python train.py --num_hidden_layers=11 --hidden_size=256 --num_attention_heads=4 --num_key_value_heads=4 --head_dim=64 --intermediate_size=1024 --vocab_size=8192 --hidden_act="squared_relu" --norm="rmsnorm" --norm_place="pre" --norm_eps=1e-05 --positions="rope" --rope_theta=10000.0 --rope_fraction=1.0 --qk_norm=true --attn_scale=0.132 --bias="all" --tie_word_embeddings=true --parallel_block=true --extras=["capped logits"] --init="orth" --init_std_qkv=0.0392 --init_std_o=0.0 --init_std_up=0.0392 --init_std_down=0.0 --optimizer="soap_variant" --learning_rate=0.00394 --beta1=0.95 --beta2=0.95 --weight_decay=0.062 --lr_head=0.00582 --warmup_steps=117 --schedule="wsd" --decay_fraction=0.882 --decay_shape="linear" --final_lr_fraction=0.1 --batch_tokens=32768 --max_seq_len=128 --doc_mask=true --train_tokens=225100000 --max_steps=6870 --dataset="wikipedia_en"
Each number is 200 + 40 x the weight over its row's rms, rounded and kept within 0 to 999. Layers, rows and columns count from 0. The size before them is the row's rms in percent of the matrix's.

# q: layer 5 attention query, 256x256, rms 0.149, rows 0-24, columns 192-255
# k: layer 5 attention key, 256x256, rms 0.154, rows 0-23, columns 192-255
q0,125,214,203,175,182,228,159,239,177,237,183,182,226,210,204,186,238,199,147,153,204,107,164,176,207,175,180,208,199,176,204,251,239,170,215,254,248,245,207,151,260,166,258,112,224,142,225,96,206,191,125,142,182,181,208,222,326,227,211,162,170,211,216,209,251
k0,087,166,189,279,258,185,173,166,167,133,201,172,176,242,191,260,232,188,201,205,145,204,228,168,235,234,192,300,252,243,211,134,148,169,190,195,154,213,205,204,193,263,170,210,238,260,247,233,227,179,224,293,279,204,153,245,261,182,135,197,215,230,150,220,185
q1,108,152,195,288,205,249,214,133,221,169,225,202,215,184,149,202,146,200,251,236,170,259,161,156,207,191,222,275,160,192,210,165,177,239,188,190,146,157,194,246,202,224,156,229,172,236,57,286,159,222,234,202,269,226,200,166,151,204,233,234,200,195,201,193,124
k1,097,246,218,160,153,148,220,213,211,229,135,217,211,235,209,202,190,193,180,208,221,252,184,190,185,148,185,184,187,243,231,206,172,118,226,310,172,136,198,178,270,166,254,203,268,233,207,214,183,180,283,230,225,188,199,217,167,111,223,164,203,183,242,242,229
q2,102,181,238,246,219,231,171,144,268,207,196,211,169,121,180,198,258,196,264,211,278,215,190,195,232,231,199,264,239,192,178,155,145,225,189,153,188,194,183,271,220,164,203,217,208,209,193,222,192,191,284,264,193,161,176,171,160,186,233,170,211,189,169,148,203
k2,115,271,242,160,196,175,224,294,180,252,225,188,239,221,182,174,207,289,182,179,224,237,231,232,194,114,224,147,190,196,192,231,196,220,258,190,258,189,199,164,245,209,210,168,192,225,182,156,233,258,210,142,98,201,236,231,174,164,223,158,165,193,286,151,184
q3,099,165,285,271,246,236,203,232,231,212,236,166,177,143,201,286,166,230,226,143,223,220,172,198,171,168,159,272,280,202,217,164,146,229,156,190,220,270,144,225,190,184,200,240,190,182,231,194,201,188,222,189,182,207,178,235,162,205,192,234,163,218,157,230,190
k3,114,211,213,225,181,167,192,231,257,211,142,148,218,227,207,251,214,208,252,163,143,209,180,242,216,143,239,170,182,179,255,286,253,123,230,232,307,177,212,237,250,290,192,209,191,246,191,150,173,246,209,134,147,231,172,167,217,213,193,134,216,183,239,167,252
q4,110,175,181,211,233,234,155,227,232,217,245,250,209,208,116,237,146,179,195,143,179,287,162,214,225,227,187,227,254,127,188,226,164,221,201,135,137,193,153,259,182,277,244,153,193,199,215,165,132,180,208,209,234,231,192,125,163,182,189,194,214,171,161,201,198
k4,115,255,188,221,237,179,252,188,208,206,192,167,223,219,235,185,254,211,245,187,166,214,217,251,192,191,241,205,241,233,206,248,170,170,217,165,213,146,182,196,234,105,223,202,182,197,160,184,204,175,258,228,260,112,206,220,217,173,313,136,218,175,205,178,155
q5,116,264,220,180,170,175,209,250,168,142,177,213,170,149,196,119,182,196,121,214,208,173,213,194,201,200,170,144,158,231,187,190,224,155,253,262,211,179,212,114,201,234,256,143,236,155,268,143,197,220,163,161,148,218,224,191,246,232,196,187,217,185,236,207,264
k5,119,134,174,233,190,268,182,218,192,167,201,179,171,307,189,185,196,186,223,226,188,196,186,222,188,236,225,231,273,175,150,197,201,227,161,321,168,266,236,159,118,127,251,224,256,219,225,180,158,152,210,191,267,215,205,229,200,148,146,256,184,281,151,227,195
q6,110,153,220,210,105,87,214,224,156,135,194,152,190,217,203,226,221,176,184,189,163,210,170,203,164,153,181,193,173,206,188,177,243,214,189,188,252,184,203,198,213,256,205,230,170,137,190,200,236,198,191,151,188,151,281,98,238,185,212,194,214,196,238,225,160
k6,120,203,184,265,246,214,210,156,222,228,167,195,214,224,157,217,139,186,190,216,175,120,230,239,197,225,183,232,252,151,206,130,204,200,178,264,130,300,258,164,145,239,201,205,248,206,293,185,213,207,158,222,220,223,241,211,170,271,215,246,165,205,145,212,230
q7,108,140,189,190,109,199,216,224,169,207,235,214,241,319,247,160,208,147,215,172,197,268,73,237,268,201,246,196,106,191,220,234,181,140,255,244,173,140,221,226,212,186,209,141,214,181,199,172,205,140,203,221,228,189,244,94,191,193,135,205,194,155,235,237,199
k7,110,249,210,230,218,221,237,176,161,151,182,212,186,215,176,210,131,240,247,169,165,148,267,225,193,219,264,253,263,203,177,204,288,229,195,232,121,175,208,172,78,174,198,144,189,213,220,232,173,225,135,188,221,177,240,245,221,261,276,236,201,176,174,165,195
q8,111,269,256,196,249,208,187,191,320,217,156,189,190,155,205,204,155,195,303,178,214,125,234,203,209,203,198,126,251,188,211,186,193,226,198,177,187,205,149,196,138,110,211,223,212,263,236,255,156,209,205,237,170,179,187,261,137,184,264,107,185,192,168,186,247
k8,115,212,226,118,199,148,157,254,176,212,222,205,205,188,216,184,267,295,206,195,237,219,206,170,205,180,190,163,166,238,140,217,164,122,258,123,256,170,177,246,232,175,247,208,185,213,193,210,227,186,185,186,197,205,167,178,191,187,148,210,178,182,234,189,191
q9,106,180,168,168,225,191,131,195,164,227,209,203,177,221,214,159,174,172,207,188,175,123,205,221,218,231,199,238,191,226,179,196,173,107,226,205,166,81,152,176,224,172,136,157,293,191,192,117,266,214,223,244,152,201,155,205,144,227,209,179,220,252,199,268,189
k9,093,184,119,196,173,216,207,243,191,170,210,211,157,228,251,197,192,216,217,214,201,179,209,158,264,229,198,228,171,205,189,215,247,163,207,172,195,133,160,184,218,169,200,281,234,180,159,178,169,233,206,136,186,251,150,140,251,151,160,223,151,151,214,249,131
q10,107,198,242,199,179,138,213,205,259,126,241,251,190,262,195,224,198,246,294,217,201,252,207,191,233,162,273,240,210,165,224,212,224,298,219,211,169,181,200,265,159,194,200,203,134,149,217,185,153,231,195,200,187,175,250,188,256,262,232,165,215,225,190,145,210
k10,096,261,224,251,245,172,198,201,190,222,250,240,189,203,147,173,223,131,184,157,225,261,156,214,214,189,186,170,244,134,146,195,208,302,275,201,191,160,222,231,256,214,236,166,156,290,173,232,89,157,163,215,232,98,245,208,231,221,196,206,258,174,176,175,220
q11,111,187,139,184,155,130,254,246,163,182,220,236,207,226,202,218,192,208,200,180,219,241,171,217,221,190,281,125,158,184,150,186,229,218,198,173,168,206,255,219,177,240,238,264,185,207,221,201,168,159,127,179,227,247,238,179,243,283,202,191,228,123,226,186,200
k11,100,230,259,268,140,165,265,249,253,207,203,236,192,211,223,207,182,181,205,211,178,219,172,225,223,212,245,202,177,199,224,282,219,297,188,240,235,246,215,231,238,134,231,111,166,242,257,254,160,171,228,173,262,197,211,270,190,139,173,232,268,205,88,240,258
q12,115,159,173,265,160,190,209,111,163,145,207,254,205,240,249,243,254,145,91,208,227,190,227,158,301,191,172,218,196,186,185,203,217,153,219,225,192,227,244,169,309,192,214,157,259,188,188,172,246,212,231,223,194,207,208,186,225,228,180,173,236,241,203,211,197
k12,088,225,268,254,145,204,187,170,146,214,232,144,198,185,168,169,180,185,161,196,176,219,232,277,185,226,227,214,216,166,190,206,225,211,192,216,186,259,178,203,170,215,193,174,188,276,178,256,143,215,159,205,175,244,235,258,177,231,249,212,207,168,205,232,267
q13,118,181,215,165,229,272,129,125,211,188,197,243,184,228,249,219,222,124,214,235,182,152,214,149,303,198,129,226,263,218,234,256,233,303,278,174,201,173,217,214,173,192,167,205,225,185,203,222,210,208,173,253,174,208,229,257,221,232,230,219,215,154,168,178,264
k13,092,162,255,176,152,222,168,157,233,206,255,158,227,175,180,175,208,128,156,220,175,256,210,211,228,188,251,225,230,205,117,165,208,249,199,213,180,263,188,205,150,164,239,237,201,271,162,187,214,156,163,246,213,231,194,193,148,197,207,234,221,110,202,201,170
q14,117,216,230,162,172,153,219,274,208,196,258,197,246,246,152,227,175,218,134,216,179,253,181,184,177,209,272,224,175,208,176,169,201,230,180,212,195,199,141,216,162,275,199,179,112,197,178,145,166,215,217,120,243,219,198,185,187,269,151,240,208,224,210,248,187
k14,111,164,101,208,238,243,195,138,187,182,110,217,185,216,234,288,191,194,259,200,67,151,159,139,210,284,182,123,228,200,223,191,167,188,211,209,169,168,245,173,126,181,216,278,256,173,162,141,200,185,160,159,193,191,194,197,232,185,158,199,178,158,153,151,194
q15,105,148,177,151,173,266,216,208,166,218,204,143,227,242,175,183,195,186,219,249,169,185,139,187,280,195,184,203,226,262,237,205,222,136,177,225,187,186,173,185,208,197,155,200,223,224,159,175,151,228,228,138,222,177,164,236,209,146,166,269,151,139,236,197,166
k15,096,95,147,134,205,200,219,156,251,180,220,215,222,181,203,229,169,178,229,219,194,119,268,137,261,174,220,151,137,199,165,208,197,202,186,236,180,195,215,109,133,269,186,281,237,200,211,199,243,236,191,262,243,166,259,126,196,221,170,224,166,216,197,160,192
q16,104,212,133,266,160,192,214,226,201,224,189,170,264,280,237,184,259,155,164,260,133,228,113,222,178,231,249,240,190,247,238,152,283,241,152,237,236,183,168,192,188,207,150,96,186,178,214,119,170,177,222,249,237,154,227,246,172,234,214,203,154,197,296,198,208
k16,100,162,192,211,242,267,222,179,189,186,125,163,197,175,182,255,185,204,229,229,224,193,168,163,136,287,172,205,188,186,246,189,174,171,245,199,131,164,286,192,117,285,123,166,299,136,192,206,153,250,170,166,160,182,160,158,186,201,194,202,201,180,196,187,152
q17,118,186,176,235,173,214,253,209,256,199,162,173,223,272,120,148,202,194,157,218,227,149,166,180,223,209,230,112,240,115,120,178,300,225,174,176,125,220,199,280,168,218,242,200,180,230,226,119,160,81,203,213,205,265,192,183,228,267,142,192,217,211,185,245,214
k17,100,170,240,250,213,153,208,136,214,168,192,171,166,225,304,221,244,145,197,190,244,194,209,223,203,216,208,190,186,214,153,262,208,205,220,158,203,304,231,177,224,232,203,176,150,181,211,184,257,136,192,105,222,233,252,202,244,263,173,202,245,219,162,210,164
q18,102,171,173,211,247,232,131,179,213,212,106,192,164,243,173,200,219,154,158,212,231,195,168,167,193,184,232,227,301,190,176,212,208,230,168,245,221,263,185,243,234,174,213,136,152,262,241,210,203,143,228,200,175,260,115,255,274,248,200,226,200,182,185,174,175
k18,103,169,173,216,180,236,233,169,235,220,186,149,227,221,154,204,209,163,210,211,249,189,190,217,206,223,143,152,125,196,178,153,188,246,199,115,214,171,207,222,129,266,151,188,215,223,179,188,222,171,193,141,172,194,212,158,218,239,217,223,173,136,240,231,279
q19,105,212,173,199,188,151,227,215,225,180,152,237,216,235,184,219,155,189,205,206,188,180,178,200,201,148,230,166,207,167,170,232,176,302,183,254,167,139,228,218,201,218,215,244,152,219,242,175,132,200,179,112,207,205,247,231,85,172,188,252,90,180,211,194,285
k19,087,246,247,231,230,281,169,199,210,240,210,184,216,172,180,235,303,259,191,210,137,166,147,199,181,185,227,196,192,273,124,129,225,228,163,155,173,229,217,216,187,173,221,163,166,265,178,192,248,179,256,216,231,223,273,283,221,206,174,166,206,223,156,160,158
q20,111,192,197,202,178,182,170,209,231,141,254,165,232,241,176,263,245,206,208,205,109,203,228,182,211,220,167,160,164,213,210,258,192,125,163,196,190,221,226,223,297,130,123,208,178,183,159,161,190,174,168,207,197,98,165,174,217,160,221,247,221,238,209,216,180
k20,103,158,148,244,209,143,216,194,210,190,246,206,163,243,171,180,157,248,232,167,159,192,207,199,200,197,229,232,212,201,256,186,205,159,193,215,229,173,191,80,179,299,199,208,184,171,205,216,151,202,178,207,225,245,153,176,232,208,203,193,208,203,179,147,174
q21,113,230,223,213,183,213,224,124,210,204,200,264,206,153,286,156,194,144,163,275,173,138,224,156,237,224,146,161,220,237,241,213,232,197,193,171,192,198,202,139,269,188,229,181,214,248,160,190,192,176,216,208,180,200,143,179,200,170,218,160,191,184,182,192,233
k21,093,188,193,100,231,192,195,120,167,168,253,180,206,152,237,215,269,207,196,215,169,253,206,160,188,149,197,109,171,159,192,176,131,202,205,108,213,189,196,176,244,259,233,250,172,205,163,160,237,222,193,194,200,243,218,186,158,186,158,202,213,152,269,214,238
q22,101,208,252,257,165,183,251,181,196,263,230,203,138,225,229,196,282,163,227,206,268,64,253,200,201,187,179,138,173,177,184,233,150,197,222,209,193,186,222,109,215,162,184,238,180,188,160,229,237,136,198,171,181,110,227,204,177,270,196,120,189,189,235,193,242
k22,092,177,102,154,155,114,211,236,222,283,143,208,287,227,183,145,268,210,153,208,246,160,220,159,152,156,221,101,224,223,190,124,189,201,260,232,229,187,221,222,132,258,195,230,218,194,206,149,283,243,210,228,221,206,159,247,221,269,189,216,152,205,243,244,224
q23,108,242,225,197,168,186,234,301,143,208,213,252,162,155,204,292,176,259,223,247,231,202,194,246,175,159,205,218,164,169,169,207,197,229,273,204,167,161,159,178,147,265,295,250,190,197,256,186,238,200,118,190,250,214,237,114,183,213,219,118,147,204,195,216,244
k23,098,252,304,226,161,193,206,192,234,160,138,208,229,224,269,177,145,248,186,260,177,231,181,230,188,226,278,101,214,222,125,144,209,297,213,219,164,269,242,214,226,142,212,113,205,234,231,164,246,115,233,105,220,235,218,272,211,141,144,118,243,199,185,204,186
q24,104,177,197,254,136,229,233,339,261,227,192,220,192,226,252,177,216,175,244,276,179,208,151,202,185,228,222,238,182,170,266,186,223,251,201,234,260,261,172,176,127,188,182,201,160,162,191,283,157,199,195,186,178,202,198,240,211,256,182,223,118,220,318,233,167